config.toml
num_hidden_layers = 8
hidden_size = 256
num_attention_heads = 2
num_key_value_heads = 2
head_dim = 128
intermediate_size = 1024
vocab_size = 4096
hidden_act = "squared_relu"
norm = "layernorm"
norm_place = "pre"
norm_eps = 1e-05
positions = "rope"
rope_theta = 13700.0
rope_fraction = 0.25
qk_norm = false
attn_scale = 0.0884
bias = "none"
tie_word_embeddings = false
parallel_block = false
init = "normal"
init_std_qkv = 0.0296
init_std_o = 0.00739
init_std_up = 0.0296
init_std_down = 0.0037
optimizer = "adamw"
learning_rate = 0.00129
lr_mult_up = 0.873
beta1 = 0.9
beta2 = 0.95
lr_head = 0.00286
max_grad_norm = 0.5
warmup_steps = 326
schedule = "wsd"
decay_fraction = 1.0
decay_shape = "pow"
final_lr_fraction = 0.0
batch_tokens = 16384
max_seq_len = 1024
doc_mask = false
train_tokens = 126300000
max_steps = 7709
dataset = "wikipedia_en"
Each number is 500 + 50 x the weight over its row's rms, rounded and kept within 0 to 999. Layers, rows and columns count from 0. Numbers have three digits each. The size before them is the row's rms in percent of the matrix's.

# down: layer 3 MLP down (transposed), 1024x256, rms 0.0532, rows 82-87, columns 0-255
# up: layer 3 MLP up, 1024x256, rms 0.057, rows 83-87, columns 0-255
down82 037:482580473577366467506491527501530518494480518439361542520543542531454477474529594547519503557504434509411535456549502552480448526527566433564520565506455618504538444450507514476517535480514448420573431444544553534471555484511509504418405513454589452540500523512525465546483496559478517505568490512489599495467464527410469524480485534456507452556527464513492443433492483520499473449577492503548528462519524578467370430478503504535522562460427478511532461573544443491459556496551476432467561556552490436419517531521546444482492465570546429529482518528581461461422451560485538455433447485554421513500465431395647536477425545559533531571456474533466454453659518626439487563540527601571503510511453490483594510522421416422411524497590461513545505463515450523558542464490482
up83 122:513410465491486481499464465470509472531543493529583479590524485498486441467499544530506497440482520515455408460506544529510462462459583466500465489563460489583585486538546517543563479492391488427529558598515571483522478615504538560547537490533497499460478537503533505523422512453504512469442546614370501556473480440456424532580499513520486504500509491533478529552518546558538507532523455483468510506502519481464505541441516461466520548472557441497486490519520518455409520541396490490624484428463469546355506568550520481475487571390371467500525404496427588543442545433458434544546525577506511447559410517648562570605472583457507465497497486618506477523586486458528527558455492437505517414524537405551638558447545469502536531496420367454447432548491486467461471469466490
down83 116:539514409452541498540535500511414478594542424465424507485483477586468501471572494466488560611518513519564472396525524505487514572503466489496502490570437447513526481597480492448469442513508495494479524484534488511531465456547493523476535519462473518498528483615558562536469468447560406510513484536471466509444554572577496466463494566482483460537565436496551516595516500517505361368508449441533512553485573473589543563472437571477328475575564484472575515480466559441522476519576541554506494546462581550518468549526468537409500543566501571499397396406438521444509505533513461583518450432543486542537509459515547462528512537477454469502469639513415385446537467563519471463507536491544477477502458495534466573546376454567588514447403434526482515455482514432468498495408408
up84 084:439504484550511488486495502428520470524544446474488403496548497484571489527546431514498441500560534605449425598450505492476478532510549521536581507435502573561542519524492547473572540447532485557516445425503477480437462559425361520478551541549537486605470453449475463454540475521534523461466411518455518460363503468355406455372604455424443469580525496511461517581584444502457565577511601506534427607559551553594496485509577452547524448454599485473490554399522525510488467472412534485575523443529414509485503525501455515487476576472519441473434494496481529428518464523519449602487399508493483476559440445423472515482547502493501453535491500399560475505493552493468477445452532511446505524511432457500467494543437406492515467569423514538535522461451493481593449413499419
down84 090:504536478542506481476566543526495471452584455374488429510596459498552473468579513478537432477653462497364516479552553580431367550508465421487549528419449565491587476458532493461568537501496503561479534528543397460403520503429429452529555467577494477459492538583525438560542500469478489591467468521497475523434516517462505460481463500565437526594498531516534576550526536616489528575495499556549514536552523478467509499537525470492518561447584574503528520508629520415396506487483461489461437543494414476481501541565486505530411505488576547522490527495623466421427421476419470560516484444461436468528501500408498455422540523413530574519447425454572414468542498462537340485515446501516503509530489496485548553531461473505512450443459571475477543512518576482512478480551499
up85 099:451534544437384498463388401449447514505407501511493491450503499537567505531519472453512466526499383504471472571443513494436498541477532520530502406454463649470608547509543583495398439518472504473520508493553556512507543462522376576472574528491483572505462533476546489508480554460540470446491564467534562521560425382573530544369535488452466548516402475439577581475577506589553509542593515455487433481549520441583456580518524573429422478499421579473427556505468527575476551473448509433497462460449422530474529566506553590557525538525496463568521415526530485540583567479494501521486435506529465505379418480507466517464531531525504462481551454531565467458455525422520444505460529492521465469516468499399443426484565458462528513547438484520484421492533405514515519428481461
down85 098:481507588479568488476475507494457509416471525485506470422593514513572508518537560468594454514480484445499471521465502423550496508504515583505585500455465530488511489470444583519560483514435463464585528462617493503474570536423409400504587515517599530432481494520565442500543501442500495496492564424488496447355490435525508481436545513512584541548468466449587514454603577546555508429584552514478489476498541467464529531404482583416459504543508497481555538453414509522540612491565494427405465514547594519428495520471569483452542492529454474658467486442439406515522520519484413433507396493517428499424553572506435490454537500547507540511521495511580592482514465491498450501507523542470444496552478485511384494540578502507414401517501429461610509468560466419451534562455479
up86 113:449417495461453477569533380482480504547513573592572482567582561563522445551471486554492457503512535510503534524510518511531465499552571491453545489421468499510552419531552414524567554503464579507542438449487540448592437505521514504539577551469502486501407417461442428444531540507496527458503536520432605538607504586473493446537377381504539456437491387390480544499588492571498578473423556446514485535525558539557513509563501510532439494572505485439453447584493488468531541443455555416566565535475405461493537507515476501434444520381452475548495511564435521475441472446489561396491440502529502475487468446503473458520525521487519459488514453612507422462467561535530601468481498500599483414490507418543501513434541521489537419504520434485430432402503500592498418485551470
down86 114:431542505520563515481558509456446455572489427517405403499512499481548419440497458511476542478483512594546449587502401514409508556499569469441505435499386463502381479605520489449526490443375508408510441480542419446413514475532431470501505601540436498517568510489475498494462543463559555619529555534426502567512438592627574531516474495555517569525438487432470481583494497573480480516462477437477481567496496425572547511483468469548426438575489599511531503558471574417545478436466493530510421463474454554444512535563511541519436427578443489539532448456544461526536487530554516401510534545504507487479460474468568478474519522511506499507521590445512504452455537318552528560532478544580526410489553470506534565533445505511491461487508533551442485590483588472539457473494499
up87 092:479524486405528586451513494525558543528548473551520553483525488457565435434402467529478550484446487558475536532510565385392608509547454508528468473520445483565537498472443568533455523524470544444557504540586472489497385467509578481491494456477472488635487567417454489523445555482470513440476427567438608477482525414559499536519471500587536441573468438433496468568401543481454577439526486493438490521478551507511479509440503565500515443546497551445533489522410602553524499494474518469501481465494407539524525542516464585508507540419487434464529454482560493537491549461378502440633438533528493496540402571480435532579578526482476464470530578522389527505500519441528477505472619428561480460521455397433555492540516425429498490577471494576478414540509420538483491494600515
down87 095:455525544516525580526472563578482462430532581546555545488509475482396514552498546462482395453544385482483485554507561502538523538490488540566500482543484487448464536528508484598479538477434497392554495399420491405407486537501458462452459531456405507416501531455572447489498401451507519543490499528559491420453579551542560685563586483528450453567482507461594470541450472480475606489507467488381467464488534513362620445353527530489411496460524552481438419443477508423604500516498490550521481538462464461538470531459535494551517551520471567572524480599460507572521483545444540525541521528486512495435538489416458504351442456513549539451547444526488525479508434474471467563532549466513521541501519559501569474509512419502502516510501592489523554508512554471523500501489511